From a checkpoint of a small transformer trained on Wikipedia.
Size: 15 layers, 14.2M parameters.
Architecture: LayerNorm before each block, learned and rotary positions, tied embeddings.
Training: 537M tokens, 4097 steps.
Each number is 128 + 32 x the weight over its row's rms, rounded and kept within 0 to 255. Layers, rows and columns count from 0. Numbers have three digits each. The size before them is the row's rms in percent of the matrix's.

# layer 12 MLP down (transposed), 1024x256, rms 0.159, rows 122-176, columns 0-127
100:177072115115137112074175136160135105074137146124169115095140120064159133108095098158110117117114175167154122117088133110128132115158163158110158089122191117170087132101143125146102177107178126167168189075097145140095096104136113087099122072159140090165087145093141146124141196099156168061097148168141127079130133041178121142088163171116095107123123136133164156161142160106103149141110
104:109106137118109142146084103129106115064074141023102061118063161210151125114107140125131076109123158164134129133100143187144184116119123058156140157213123109159173135062175105148125129132135101171112151141128146163144138139092148148162138121100140149119185145130143148113098111124144167075127129093160194213184111138133130088205130165099126139181139108150126096147087175162124090134096
099:154120168103115122136114137147147116126106043116208180125127082138151190109178121094107113099135115126161100113196172126085072112166140110111147057107107117129131118138126174165134165145102156171109103112113113096186206087093125103143130126129113155156090153137226139094106106139129107080119141161113074101103161186106213075124033205157114079145144141108156139117144107167147125141111
096:159099129107117110112142144088135119116026128158104194124160103155131133062145127169097126075124120177150098138158095109145163173140165115156122113078116104128087126140157150124123056189115109089062168112122174096101113058113128090087081126081115143151148125157101197104157121175081106210133097134154129154074099120145039089128127123110147094139159143068160093103163113134137082129131
107:093112142109114186106109116150172164156187065052072154091098149111085126133107148107085094157153130049147165193115101103142101162169139184134162147145151184178094131096113136093074124164101092102155119151148183199153165118126176113149133093092105082109148115136125132116184118171113134103114156137162109196146156136177155151133135158132147150107161096154131099172117188132227144138147
089:106183150103197149179140136134115156143119136129204127078163105132094209117139147107136165136165105134126096143111130103103118181110167129113132141105131155130145157159151143105128094130126100126144129125146134129097103113110083144107153160113085086115152169102137050142089041161171154129104111108137142138143000134130141150161139125127173126121132145142102101065153152110116119119186
097:196144127091129176111160101089120150141120106124121166169134131084122139129127179139195116098128179096105125055123080131149144087126184127156115101137167157142154132119092081132157183137140096127161130083106140071197129111202103079189115104188043151160106138167164134129189132078124123144098163140152203102171058092174159135140144157149147145177131065142102108134136088086130167086151
106:134140111112107137134146207157176181075111105165057131119078090059133150110124190126175109131175152119121144162141137130048122182179163141176144096127169130111105141075140110136148137143140097129116108117163110143144090130102105134173131122145142173146111150149179108120135173111110113198125113093117125107104101161113117213126104111151061098136093127096128076124132142133083128151144
101:110098133097163112122107079093141194162106156156174158087169142121100144104170159158151117120213199096106100123101113138103110081091189074108139147140135100107160176090145191200138103100152083101088177114104137146162121178105162080053137191146098151124099152130160088119161158187114160116144132092136181082130150149146120107094167140124146098150123131089126146169091131072138107176152
095:122113158093086114062166153154122180102158163146132111139189128124164130085135115175198124126157152140068092084132158169137139086108156118076179184154154127123083126146159170112125124115101112116136135155122100150209130172135133113100129137124098123079146105108148126121095121126126191059130149113136131075113123112156147081057122135106120135099126151164017118140140167153077123107164
099:114084092121186099147133169115146067168134098167095141082158166127151132138159158085157144099129110143113131136123116138125148217161120181179148130146073059130103129133143071132131126164176121107137043117081088110141173115084119049054090120159137128159113085079089104052149153180071144126061162095119183134143120099140148147107138105158158166140107152146100153153130108139126139113170
089:140145136083150194153135138131132132092110118109144095139124162118137129131154142115125108091103121122092083120131127138170108123148148132143088149137129147101130156143150166130132135102140098102118149089143181147152113113140117171143149149133038148152108185133131154126147110105143060088155086135127119132086000132154175110151091118116107082098102158101173118110142104129088123108183
107:133185060123119158114172160084099097159092142150163164149194120130073113123141135122142119113084121094119121213151140156148182116115067110121087167145115132113097084212155118127102222161146149121152092120108152092107103087135098084169068084094102115105103129122149109101158154161103135130134162078183097122153125110086041168079137075111086050120145132137126131092142107137158130135193
102:169082162159122116088135106147098137072128154091071123109130136103178085095116131149098040122117098164116136106118080175104173175169121114141181150110106151085179131172119189158133154105121182123136180122092108199161077106185110078113116140200191137148146119096146092182201123138131149118179170145112164107162081105091086139142105071179166120165115107071102165092097111143098134160137
103:166142139178150098117119129166137126085116094116159179146084107161157134140129142147231196116149076162111100143173183175145185146114139130137116191146140085089093124153195191095093077147083093127093120119186092086061172161146133127141075164169160109115134153111149154106078094105130118129165168104189132155085094143116119160124134131075100111073147119172108133147111127130138127090122
097:173127082160125183089129140166084071140136095109076115066191116108076190081208165104116075174113046152134111142100119174140122064119100168045143141107072147107135128083173128101146089133113117105100142110159155129085136136185091109099149132083147120099170115175121075135114150073113139145099155098072115123123006164073157145224167117132099093105133142168109133161149086091112121109108
100:130105182133119157130149119132079142126080154099093140082118141124127105134167119154120101117095161134112160114134177113076102136136087147094130142097168136178105084087091119159106166133088149091187125154099083157103187103123105136162080103114134139101181098084119067107093092083169174117170131064126102170089102176155169111123160067128111047132128121077120116091132150131163140095076
097:146150099087166150081162140099140154149143152111128107105149184102128121142172133147117121085154150106134139141080095134129102152096202109172134143140093116094119075107123164138174166079091140143161170103074140104120154119136090044092125134145134136106109146172097155127137105115102128114117081140135118117168064071178160137119092147124174109054137134079141146131106110117179134121180
086:111081158083174231164132146015107163176099100066156096111161110125145173133163149089092114088149169104143150150112166115089098153159099159148150123095132117110104136150134121167200088114109092114142213168122132098107163092108100094106157149193096112178087128176183158156163116113183097203123159156111156064129115157162143128147094134154157119167179092136184147131148112185138096113132
095:128108158083124145141111145058126098066122094073089090088202144054158158080086103130043081113106150157142127120104102138125174143132135104148095118195108150120134131123107076132173127111183127135172120155123152111141242114146123147109083067142169127134125129122135129149152131106111202123091111165153163111054121122121078167134142116158116157101120117090129125126155092211024170099099
102:129165124098122187083124130070157132108161136140169031091121098119151090133140204078134166094184094130098110128182170156039122133185123129187104154144111115116155137159163124136123113132091112108121116119160133164079129147134073138153130113117128191133116130117088130076104043141175141169099134128070146108146056149142070161166139089063127160127122119148111136118157186132091168119102
101:138102106135145145122127101122124152124108104110092136132100127084080124150188121133154150133124118100101124118148096130119081165134039170119137121161113089118117104100173105120123087078130142080101099119082083107151093113140160086172067089084130194214100150139110109116163177107141120110142130164146098066140128132074139131085156101124159151172099128100093078088140170135134128118057
090:119132112101105169116126124166171103129149117128138109112071134103157154088101088105171150118141066113167023121119156157054081155063132142153095197084159129135082129116166190096108138135140135127126162118093091193102092146149062099096079101086146143097110135093177099142115064133157112089089091139146122151141099103104121139142137164171151110139129120176103174141170126138094148136137
094:164170134148112127111097164105131172171072219137170198076139126124117105076137174108096177141142127157153173089099144133197197133142143116124072109095130166094104166113093120142099087110199132121097121122128025115083171148087136144090121169158094205086184150140119187080107143158173115144123132185080161101143150120092121153102146159164114110144084061136140105113180101104145152137149
102:124162098107119115130112201133154123084135155156089158092139133104082133142091124112122082117142140154209137127086156094134119169032149103100222137126116123194197131115215102128107125114106147090145131195051134089180093106133099117165119150124150107076125075092101121114136111146140120146140096128109156145190150131171073131134074079144163172086166139133130118174192107069115160117133
110:150106152126181131089136085165164153150131069176135127170110058158123078134035132107114177116144177088099173110193116137117157163175154121181076125143154135094082143113025199088106130101096066141100111148122112120164151200184121152110201099157062119131109096122097142135071145105184129114116138131122223152164161136102125149162149124149148156129156120175137079120158123122086119125164
096:178089106125108178107157134136138133089179184109084095200147096127082097136100168144098126184123147094080150128196097101133170151112112119128103087106131155093115099136120112131140094101131220064104170147106076103160122144142214110153148072125109125159144091147134130155136151091129111152089165101102111198077038148122127151114111157126104173110146179085105090100106166098121138089105
104:152101111113180211153151042098064149123125132161083141137105163132115099123080162115151182151144084173101130110137133092144109132110105119131115181140085132141099133078168079143139157085147046182144111056158121154130132169153089137123085125101160183143131118159137144109189124087120127174150139167151114121102039118132167160126038129098133165175170164108141163132152145075136151141177
104:100159148106124134099158179160090108140162148147141152101193134117152105122142132139153113094215191145084157074150066100169107100128109099118171146121141191146092146099099103153151163197101145170110145137138145087075103162135154075134072123089064097102072097109203109141103124136159053105130113116113088103149075119173131094089110157103166116149128124122094130118150149096062128065122
107:082155139074080127106126140122131090081145105115093098144080086085150153089132159163143167125181133075101151184168134133114132190141139203078122098154143148118137189143123054161105177124127140209192117147093098132068108166125127059116155097109139077152138126115181109125127095148117181145168138119162112095097117140131129157122116120116159074109117097145140096121093130055141157143155
106:165088122162108108162118124149125138144119152094136183143115124144099105139103144070195191140073103139169176178088127085105116132073152134141182174101115166141129076128132109129108088169117129115107146119114128134128159131178155118151102055093160110114132106171154131141132147086088184137097124082111139031129129120127099109138121155156094084123098163181105123153122137181121128107128
089:133103085162102112100172187133182211132108087176143116133101115159112108138186122062152182131130139123140100127114157129170150135186127167101142137137111131145191061147150182137083141141118142146140110152102157169120104101153101102124100101126131122108120131082162154125092111109117123163111090098178143182179024150158189143129110130146108117142142105119126116073143102129161119140115
104:160089133131163132146188085092169149131113104143128143137073131150137122141138118082164141201078135070150119140182071068084154113118112093118115182179159182127176153156108096166146072082176159121167095181169130165131113044102117149104161127073100118137141103129131196090187127081100082189167075081142059122150164125139153134180159089120095130167115158158155062107096143063114082121120
097:082140176113114155175109109189129167100124125150109189169172184139085125137177147085098044105093128119103111120157116135132110115105087162123104132182112078088153132142078182115165119092148123128090088048165092135151117096110125106089124113139147100119175077126106153081136106142105123198103078144192154133100098115146123082158160141106161152164104164131162153088084063129180127117147
099:082148200134128112188147113136150129120100129151118098089107117120124130171125124105110107157162138142147158201067094157101144089120114106125161122128127144145163124034166116127141151147078123107141097083122147120169130158120105201126108129170097101129182157181153147147136154137171153073159182129184093157123068101069084087147142147146067192108123088138129121094084107123180183093128
092:106194107116090169119093136167157142095124108142102073105060104148100142171117129146173111112101083136133115088100126141103113098109105102152164171115137136198140108058156114140150148094126081181110160129094124178111148155164103120162150131094136139197145133203121104154117078122084171225096177103127122135154152170140137161160096098176141104118130155144128119143129121161145208149101
098:071110126169066034160081160092154156190145062091113131173117107107101044140084137136131112121136113110126108184090128132135155155108127126100122140141112177121113073134144164139125145130172096153134161139141029147099124100126126188120156120138133080044167109121114159145147103137135198104168136168128097161139094141113140105105115143125072147117100111191110148115197069077122148140166
107:174108104124153112152075148099119159185085148101156183121116152156095107130098115107127117145159102139116094108141092149128100167130133095095146121099098134125091195134159065125161058096158129135125122173131101109198166171103132055118128160147140137095111117115128098144152086172159186185178130154193144079138164131144135091181131098093152180156150106173088136115162114133180177110142
099:124110168087123215117112141085118170090118169149158080110126120094110085148122135117070101132150088147099114187189180117124146095076149142156094136120149106091115091098167128174179168094106123127114098150125108124091124138107085082101115069121128090102142137115093109101128113150129169099127162127140168059116182132125116168108111160155099097119126143124162164086132078137149120099103
099:111126086183135142167086125081187154147124136079139097114149143112157162095163093102180106188106162110134095162129082156137102100172114149120087067172081093070159138127084126139086113110072041128119034118153119167158114129096073114143107120130129137090173131160154146100137083125113100126126153140118152150055120131112120121207152130135104119127164127171166130192095126153114120091131
100:090148108197127074217104187177098145155116151126201171133145156166118152111135135125135025118146115092146120174112134076143125120120149163146095152094101145137156080126116142172069173162106135107115181157112099133125103127099085138114133176156120122148126117118164099088161149099076134189139134136110146100085096080121063109149118147066102119139168159172186131141148159160163109156107
102:125101133154130198139124106133152146147119108106033148142072098129096171128163186126073141096133125099133140136141162142149101124186145119114136179139144081153112093106159094123133090112117087136126095147090149120076122150068119162137127105136150075149116147144158142120114127071164099136102029114182147118123119158178070140142091160075206186152101133121132127111141192087103098157196
103:137082077144148108132173079066187114111124129121092107136133167143083116147083106145128148143092128171096177124070089165116156116140140124040135145150119125127138137146144101126137118136114179150125063150081133141098119094098211143133115130115145114159141129135105115109133126152123143097124140086107102140092180076158140123069151139214185154141078182151135118095097117141160132144122
095:157117129095167134081130095084106140108062124108058098088128131093131110134088134153153116155088170164106123119144212170130070144125116155091110116139126143089180159171156141152147102117108126146115133138081175086123136162142163128088154162131153142146124143151148110128115092112128172213195169113115031096107101105130099102148105153143045142104105107109088154190140083090119165099141
108:143103124100128158124196083097139159071131115170173108165162136155102118116095125138077114203118145073131151120182085078126114130161092127109118088139086122161102138172187151120105115168156101149118234173116119127108121173123089116130106109080104100127116137150123186114137097100139129116171143079207140115113119046079141091120163118157152167116101121117123132095159178147108169140072
106:085091115133123178125106184153123143114168108168102067134172090133167132142111131086105148174093130095062086118131179110107134114117125107126107130171158130137122132160178096155085136158148137101174158128084131159185097192163141114175163152156190136180111150151087128133144068149125062124134109142120176122135090125117099156155093161118127128078131117171131065137166076132123182166095
084:096114142109108137095140097145161195091107125078094106139107126127105099131167131086111122147080122134137133175103074192154110158128134139066096119138161130131113132130187177103159150135137171163114106148180142077123113181110107190086138141183097084069097162122117097115090157116074183144093078116144134121105039151151112082146127142120198114162064138130170140134197116096095073137183
104:156151154101158132137067108112128086137115116082142108112050198130121165116111133113125160115080066111076152061155120114085094108119131088165087096124116090148121118155088079098106152079133167147180131063096104139098139124101086149105125115234149129136165127141142153132185201080135099191132141111087146187078160100131108136145113155158125134122137133127139186135117169184107205115098
095:113122098131161044156138156142168087145125102084134161146154131104186062128127123187105121126160145106154127070138066157128151171114169149094180138132127119084132113088144126146176157084106119115083101125142140062130145139133123107158110094143110128152097161151148107166143080154095150091183185115130076147115031174089145170147147134137157111127086233126086124112205149151128090143107
093:165123160162137234119108135171093119157122066181112110144173136070090120111142041132063113133124102106123191142224137108183085121091106120146100067130107145142139144124114106169121155113102147096129099120107128106130139107120099187117090147123125164172110063095134119155124134148150126128154187131145114103069114144092132099107103150155103073171099081164081185168101119120158090094160
106:170128117139150126155181145148088126136122115085130188171126106126147119105121082112151158164172148115092110132122128141149107106115139123064153071103157095132147081113117086164111159074109151182173139162134113092155095087052115131129106173216098119201147035116167165183169134157115096124138095109115129160164043171152183116096121118126188065150149093150117109127102099086132198148160
090:080163113081134168082097106130119103138143129139133169190120171153174122180120190117122185066127109167129165141084109153086127127116142148146116137149077140172110137148166125124197147197164175105143129099143120142176148059134103106119159118165180137138121136169155185133091141123108176163163099114146146117128062117102154085124128091167153139127119217142115126102139089148154173095142
106:099096105137110161169110148151147156096134134136142103054115115121117140126102138086106134095180129122204067143129092161198081077096180120114129147106135135132092088159058185170136157089159111144162096107167140146129130163088129072137109112133121081168120206111169040138119133093076148119140118107106176173111080081128159135131175127136162109090145151184182168094160147136086095137062
087:142140144100099111192139095136105127104072146134202167054138164140155133119159132146134106150078152095136185160115137120070160136101153152157125154139163105173134158113080085130129138114099150132098104108083142182142143047146160129112092131117151145152125162044077151133084092170144195123116127121087142103127104074145132156128155141125137072107173116175142204194104148164134181102103
100:143155139159116084108124134109160134113162166147164120089161083076158110121128117137136156108113102189155064115226123140104144143162140089109102129131180068106122131208108156173117158153140138066128176075164146123093124130168133125155094158137126153178140184154206117163113112135158073108097076113165074144119155137113170147072108181131049125080086097157149104042135082073117159141124
# layer 12 MLP up, 1024x256, rms 0.144, rows 123-176, columns 0-127
102:143168150134151106117124072101137126120109165172163093127083116157160125033116146146180082151162131114110076096117102152086148188080132114104105104129073080097113169175170161146124128188156158092110122105106159136080131105079126143157145160173166087174135116144147131059113106109119171129081103152165159103227164169130131122162098163157148154173109077092101116129121166116100052111129
099:144153172158117125152132103115180158112154114163157122171146102116133130127184108166149170103104208214159104123165145191205143135133151084079067126150076114118181145137168132153118147097069092113112150119170129159120088105116084078134108126115135156123209136107156119143155144104172147088164083067107155156118159126125188125075175148193128122152104164082097088161103119144147145205123
101:084162139162079076070109155091133163103062083142138120125160169119164118127121132102116139116120115095124101138118153163127113095110089088134118134145129167117148169108087124128162040155133167152151121154119156144081097139112105154159165126122141205134157109081143137131150080153098122112092081170121099104096107150088177148152086154156130167150150171148119096092187162110083103151053
110:123101137097162147146160172105107168170167117061165081150155094131119121173125118129105147156135133104143125179098125128162034105166137157055096095116143143114092118160084090052147134110133149159121061131100135117199186116148156137150150124129097101135111140107103122153141119151107141163128116114155118141140126163140119128161141131076122121085093096153096165181148144140151067100069
099:163110117127173136107120173135117090085127152124098157120196134127095137128076133136197124186113071151088137184140129143124097110097135118081140146169039102098138080071080125122125136097125137138136148119130106150158175156167083149155189136102121146124158133146099172166109190095108155139078178086082120158145094101059155105149168167108145170142187142181191085165110075146112054175098
094:088221143138137108157165122086099122198094165109151156153179148170148127091108121090142114124064148090139131149129166101125145137108087148156137148148135145073130133142119171187159113152141113188101127128128178071113078175130057142153150142092116212061128192059109206153125148110087141148168135128062138109123085162057115160123167099129119166064131108153146122168118106136131110159179
101:109134172103139090085097153074117103163058144128119121160173217158096147132128130081113089127120173106149080070157180082109187106136127096135125186121122141182106137143134118112095073185086173173109088176125127117150097164126127131166152191084103131131145123103054125097160107086138153117169124144122134153161178155137086126133158119111184146148119140087114087095154124135091138166070
103:118152082150119131109144179130102107134141142140104130124161132191100149136109181134042112096111159149153125153122116122080114136109206114062129083187148139134119120157114160149119083117146123167083060099193145198149101138125141094186138082105221125116138131110077167160127165093126165134116137121122120141140167109136130057145128166167157111142130129082037068090166138140124104065103
091:081113072107112139135123146142169139101070087105120113094172123137102146099084102142131138146146139150169137088135094128086090107124114151112101201123174136056172120145191111114122153125197109100116121132155139128108121110125122177138108130127123142183117149122113130141117147095150100137130116091188044172130130132184120170124114070116169110150154081134160139172110091159078110138112
103:160125097166072114132076121119108120087040113190163129143106069120112142173152159148123142137108144021120100145151161134122178137143113135108086071142152128118099122130135117164099090110138133082101107120143154135108130138069139196130146122127105127159147081104151130170137120128160087169126084137088124104148138080096148146201209189101135117198144174104120109135168167129131147082130
097:091111101154150081168202118182163093156099150112136158094132139155100183190127117161097185180163090131132195066139104133064163107137069184101190080110078134148107126130071112100152107109078124107123128114128090102082151102117162130171166172125169130130147119135090169061092149188073162139130142139092089121195154141099117136117129139109145128196056102092151103154096202166164167158087
091:127107113127140133137104147126112120126181097175103083113094172142115098070148114176085145228199152177139157067085125119129088113120181132097117105120077109162169178055142115139132068103133113128110175090146097134110136106109138119078229115142190135159167131164179157159073122095168160150118130134123122072123138161170169084140132138138213212136063089127143131130157110156090142099070
105:145125107116148121158132172099107106134129080184107144100193178114077151130109143118093113128152105089098116147140117062161165119187213109138154117158107098120135066162078150112116168118137131215112143077148156120096176140120161081076075139101125087124158108090111178134148104111159132124119126118175128197147129194089116085062116129105093065089121081115137097134151113108178189148093
101:080131136104105110153083101133176172141099169084122168108115105101125172154115151117093157052139128137153114102141117130100128119163104133131135130132146151112101174108173143139118106131145140100102116110144114180054098157111107092110086130101105157143105154135106151125157133117206157108115088132129129121131151188065146115131131105180129159109154078129098179150093151058146123155111
111:129083108050081191142168062128119135148078092134101117125113154137150186151144145179183063165146157115124141119142144164123114163156167077113121108129135084125081190138130060130109153151124145121143174119128127145146071136131090144086149147104151158133080151074141148120118169155109155170099095108123203152141077106104161084077175145144115175068116131141132124142102125092096143097089
095:171121076100169110126057168061113105078141147105128138134140119103197142107109073105147129127166165131156133190150125102128171139134145145144175147176113133110143091125138143108109152135080126159142125122142106175144048098227085138169179152132134138025114189124109156150150169124107079101151118127182144130110134082123129107118118149166162210133138165155108139117151198147087113136066
107:109095118176096159127101139109183083155074162116078103082133103130144088089088091158103067112180107124111139121101110197149141065130110158134146119142151162157143094145093082098105124110143126066089138033145172172144110117133144107137153134149130096206143126169051052142075162132150078119095117104100103146065109132095121150121142159217169181165140115139125139111141158130170166158171
097:118145147193080076135140132135149129138138112125058139168180070085124132188112069129156148207074118076140162135114133084126087105110138120097073179102086159135125125131108126085145134112154095189105158129118148123124125141133186109122123195125176075107191117164116143098132137159164062111163113132190139143099122155165118139173129118078112137081111134097136157108165119095099120094240
100:109080123097137142141117127185071184116164146137135169111132061134154082131087060112170152171163099072117091088126170110144122118112140114163150133116087091236095160101210119144174173173128144175150099166133162075132103106078104097026127103103084139095149163123109130142107107102130169121084162182113062142083156091118156100119138161068119126102097116113124158114097141134126112173119
100:107162119112135113139110133089167101133145081167112128151051153136183106112155124126171113152112165140100120091106116190134177166133126164171079113142125108099148132133147147142085151124103128192103110080121169125156080156187175146149082084104171153110133134145173119081107157104135144116129137099140178130096133165092126155065096127087141088133079129102148195118142145096141186128162
103:070143191166131066142155114141107141161158143151153125157141097139129125154116111089177136122074126134123159138130134090157122150081187144132157151155116153014111120120159120121120099167122112105084150145139163108117079097156109122113158171189117121142150109127128081159100085140114157101097100126157169113091080100139130087160130119115097166140185095154155152084133157143183134125192
093:130151152063095199156165135079150108111148118140085160099126114134064175133160141104170134136141165142125124137117133163078151092038136190134153159167108102131108093132110061131077120144118128097134102159176181114124204100145188127171153111204131105133144115096131157109124122117109172124149117115166068132131136158140117142071143142106081108123119078119093123141147130075132092187139
097:161059127142163148157077126096102065149128131142125085105114150133125151192113142166141143159134088070113110146101174109078093115138112168082156130126096112067165127158091143114054120189091104157137144205177127094163178124115112087100141113148137124053129124180169186170075132132144104148192162117084135112095171178207105118127121161168172158120158163060120171151127112149084080123135
102:077146164116214146135074135172160101110134124124129097071112165155120117077142162082137129047116108167091101109108190152125170130084053126130151154144104105147089151206087119173149098155174129147119171137118151052095163140098176066174089112116132158123164126083161112132076156040091137104114081067123140149150171124170121115122072083136128127117101166132145129086070092157101127140139
102:143154075153142108094096137111103093146161143161141097154132092087104140172078096112168119163082142133144098186120176120151128162044088118179159076157162066205140102115163097125169122098130144089135157068120120165173130112097112122161155125111096192126164149097109104174093166120101152210132147124153130144146129184119071072100141154072062137143062107089079145086109118127140123131154
094:164079132172108146136121140136141104196058137096202127082105178119148156108201094122147160073102118159115146100179130107094086089111074144132123183123154200115160163154144103142098111081131112146121145092132171124176163155112117122088133176126073109129153111128081188106071160105137139164177086101112107142123100138088094076107129142096133080173149134148098130121141122126125110156187
102:074154131101155141101146133109130090082118115107120149147140149167114087088106167129162106094103102148126136086189097140171174114109101170142137161146168107157077120111132081114060077158086107117089124122109130122065116144112098119131134145166135178096204125120166093148117128109181167115167113144153083156118096100137129106111187113114081113150144150170132167084168141135066108097107
104:141088114095084163088132049113120146154110093120116091202103125116116145126073109162127122191165158102180085150077163157123125129097096108107149174148131139117112132088137144115140133203147154120104118118088089186090142086135180171085088133082119194149149157133111090116139116137192129183167142116095164118145160134122111140180131079154105155134194090121127125164112132128175148153161
099:105160138194106120113151110105112184065137092107126135089106110128103107114091076161131116146055103121080143098112102140148109110154096116192165109161161124138138152132122199159176164156114172077147159135153156102161187113132164133119066063109102156101138105136068105136114163117066144106121157148109132098124085115062100172123146160125084104154139116132162145093122060132124130074058
103:085113068122121110094118117132077146086155107135195106080069104078202112150121116176122102173203095122147140128125071107077144086147102101097123176089106154116211112133149170143128146137120113118086147184162154182114118117124155164128109157135122155135143157123054164092104112132134080064117124132112116087136137105156133118166157080139142187189118136127119104091129139177088084130136
095:084149149074121128102140120143134101150112081101135162116103167077121196144120139122141105144119105163146118167101125109104080125065123147133115176184111096162088198115119122088099162159106143079131151109103085119158152211146159129156149099111073110088078137171078126210096096150108152189160147111113122100060129101076048089076134130101144124120086125109124109188085157138100124092115
106:153109111151132065133095167122102152095137179109133122172020136145146160094165115190116141160079167181138142158119107121124176067100150117158105137198097106163128153120127043118136181143169135111140098133124138155064165107103173117126090186145114147149193135175065123130128208136091175153085135110136112144121118137120189148186137150126091115140126116076049162116141097124165104164126
095:108134121157164070081096107074153142112151081133173126144154145129187120150094137098137160196093049136118137084162130118142102120145114096123154130114097197186158183112127150137125118143068129189118133196119165119091165158095162170159116179122116139084089170139126144172118123073175136102135153173080110173138083129077092139129052140142085141112150144114104115050163157174076099187148
097:135108056085117098097146101151142106125121152159170129087123104133170185128127165147109119185120138101106058112087124107153170115064123100125130132123055103156106022147159137144151113129141155081056153131135087140130148145148165145152140135121123089143166168097103100134128118116125139116120111120056131121067102122094125088101129084104205135119091133151118105140176126126090169134136
099:100076214122173111090142146118094145146165141112135183130154134089134134127163114163100183147118134108130133161140184113108123190130119182102135102158081111065127151160103126174114179129131154109061111141101153107149101129088160087132125127144068169093088118117106143118123144135185053057130103124156108115117098115154183062162190136094092188112187120118158093139135124078129154107141
098:119126159110185112134128132062144112090132113078096120180127136152166114113113171185112119152158140119093160136117049111153166105112127099111141092144108137178135208128191117156113086120104161174108114134137127093088125175084159098146150151135141125103073093124054139095138108100163113124116118141117188095103160209153157110199127111146173173158109130058096142151065150118081103094069
105:192068153188138116155092144093115120098103152171115137127147124155115110122164160162169152087121099169125119082159074173100113105122119129104096175159088143090112142122107128159065097138064124157143145143095126084129042130102130119183095128125105138106076141107100118143157093097139104116111118081127156139192126152100111093120115181108148176120136147132096197125113110148112128110141
097:152145109130118204124238193125139129166101159165084118131185173118128101155098163131139132110110104154132125118084124060173175141060153174167130135177098166158126136141096117137119118107145073129131122089124139078114111111176102132139106126177207162140152081121079088127156113160095087108111121155141164155119119100073132098097084107075123159139104118164125192168160161163157130119146
096:121108149093115060146176135143161137113175160079081147128094185127156080133110136134178130110110087163162140145101058114139110123131141113128160183085149138100121132118125080127090098151172153079104143205169201100131176108196106112173172176160155189106130102077122204186145184130179124125131102173168151101082092159104111137110146095201125118121099157179136126072124097146125088127105
098:117136111143178134138181170114100094141145060170119148132045157068116145186144147150173107108141101173113151140101137138093114139123129190181175099121154107124090101150108076085181102062165159081137088135124140152076114107199100111202118140126095139130164159130105152141157146136161116119114134178173139122146115102062156177126173151163089064161093107169121126102147135171086119142149
103:138152117064157142152083194132137084164115116115150172141140085158092160151185046095201137132112126132079121124120125125104123126163181189109128172124115136104090095099112155102133128090082138131094116157124138122161095186104181123096105103166167116089135099081145167113141153133093083102151147137103129121181096118142106121113082126083152124042088157133130114099127157142177085132071
107:148135145145139121106153168101142113135149098114074140185132149113147103147143069116167126131142150157104137095138166119165162148142178162154148136080152109088172120152160142168056127107053171146127116085160120158092137074111201103146174115110144111125123183162135127119148156129119143097143140082141203146116133120148125126100179117120162123161162121065156107171107062154113129129073
096:113184162111174126104076118098150096121191132124110107111156181096172089097128143077074158093134138161164112185124098097127135176093141164165099111058174115105144186105177112124145121116109141097179125093138080143127053131151128143166175070130107169135109114152107151092117124116083130145153155115100164194144138107114162087147086159114115085091105152180082147070085186091206099132122
104:115061106131094098146177133071133126129140087145081125103101124157124112082113202166184064144160156073150087091060085143134161127128149159088093082092157088164052152143163160123144104135169082134065154158100086133128093150119164130119114138131134121126127144113131104106105113104073105140103118092094133135201103125113173091138109126109144163098134111147081097119154120118081133055141
103:084105150086130141129158144067133104193128138120133141138149072146173103104098088142105066133158183096125085121068064153084123103139104144108168153104069131142026110127100174136096084098151128122113140139143133157182131090119133142138130143035139082098106173127115126141123090078089108136157140091108067133115148098130186119068146045104131159097204135107138096147150137146165141169115
095:126177147124172101139122176120071130152110090089150121157170200137126196163134139130139205124161074142151137103128159121107156050172093133128184155111126129074094123180057087176106172120075081106120125077113119152118089200145087091190119162080120173147144103156120186124137089078177073119122127193116084144151105061072119159128143129095086129126151096107139131114106103098159142100052
105:168071126109163120059156171098128148133197121067174113133127099143176140110117099120115077101070121114094070083117127094098163195185124097104102150194154132104118145169084083125101155100077169153088128114126100113073090104147183153132097167149113108135147082062158193138213126096103146144129123101146164091132144133127104091154073102143144182168188165130107112129121086061179112091108
101:106129185159195119154115104100089144143074137114148166137158108123154154167091078081122101143140152179118136115136160121164124128147189136190111173126137128111079143173125169107098163135122113183125112115167120139135111069125127155172183136073207138167112137115131128113121124106149096157091142149084132149117152159171151132078128134126134134118098190093126118116097081122072079137118
096:092137161101112176139121164083111143125163184155130114155100133072204130148125161103117121131110121139104138131095069126139143130122147191109183167185122135130077085151157089197127140080115153150145132139139114090115101118136067086119125096167082141097123135139125161187179087156120127092134147124144186179085070096140083172152180104137093140149146160112165093158196105098115101161128
099:160160136156207125139086099159110148145096118074147108116146117182133176178119109162141075122097115102085183111124081105096056158111119166099138128157124127075159101129113160153113137148146160099109117220170116132089150160100100141120133073160162113090119115120124139132126066194091117147094184158167125117061121078116105161100190166127157121106137120141121133094118141176063139115092
098:078144154205137115168097151136142099147142132152117160162144138106150136092171158082116063132102105096100179165145091145126089153138083156098157100119114116093147105073127119089088111076093110164103160105160062146125136154100077059143115117128126113149122142120171111134194089127177155087136201188103108095091163164082073135106167172158152136143093172135136136117089132101127096199174
105:094090154125219157094106118180156100140082104160144139106160073102052097150069130167064142139047166132090126131092146098107179160140088137141164089137103130128110133067198121137137110124166153135087098099155116095179143209074127048114091108112105100175168112159113142148167180137147100125165063172056097098117131121121158099090127157149107147131186160128145127172139135156090199125167
090:152193119161100115141127146144105144110142169142119154180087127188103068113156111067123063097116093157155114131149170101096087132102162179144152106135143129117185086148124174152134128076098080178078126161116121127131113163171109109163147130138166138111140063143159116153154122145097084133121118109101131142099108103056151161145130140184148071128083208193124111136153074139073111191192
093:104108134180102103094089146098110104132073128166169109120064177187076122128177174163225151157144141092130194100124133119172120098118142193111130142124093130142096142030137102119187142123173119148107115149147108172147085134151096123132159090115084137111150056135107131073134110103082138124188179149123155114141101111132073112131154089105141078204172130154152141106089150154129107152074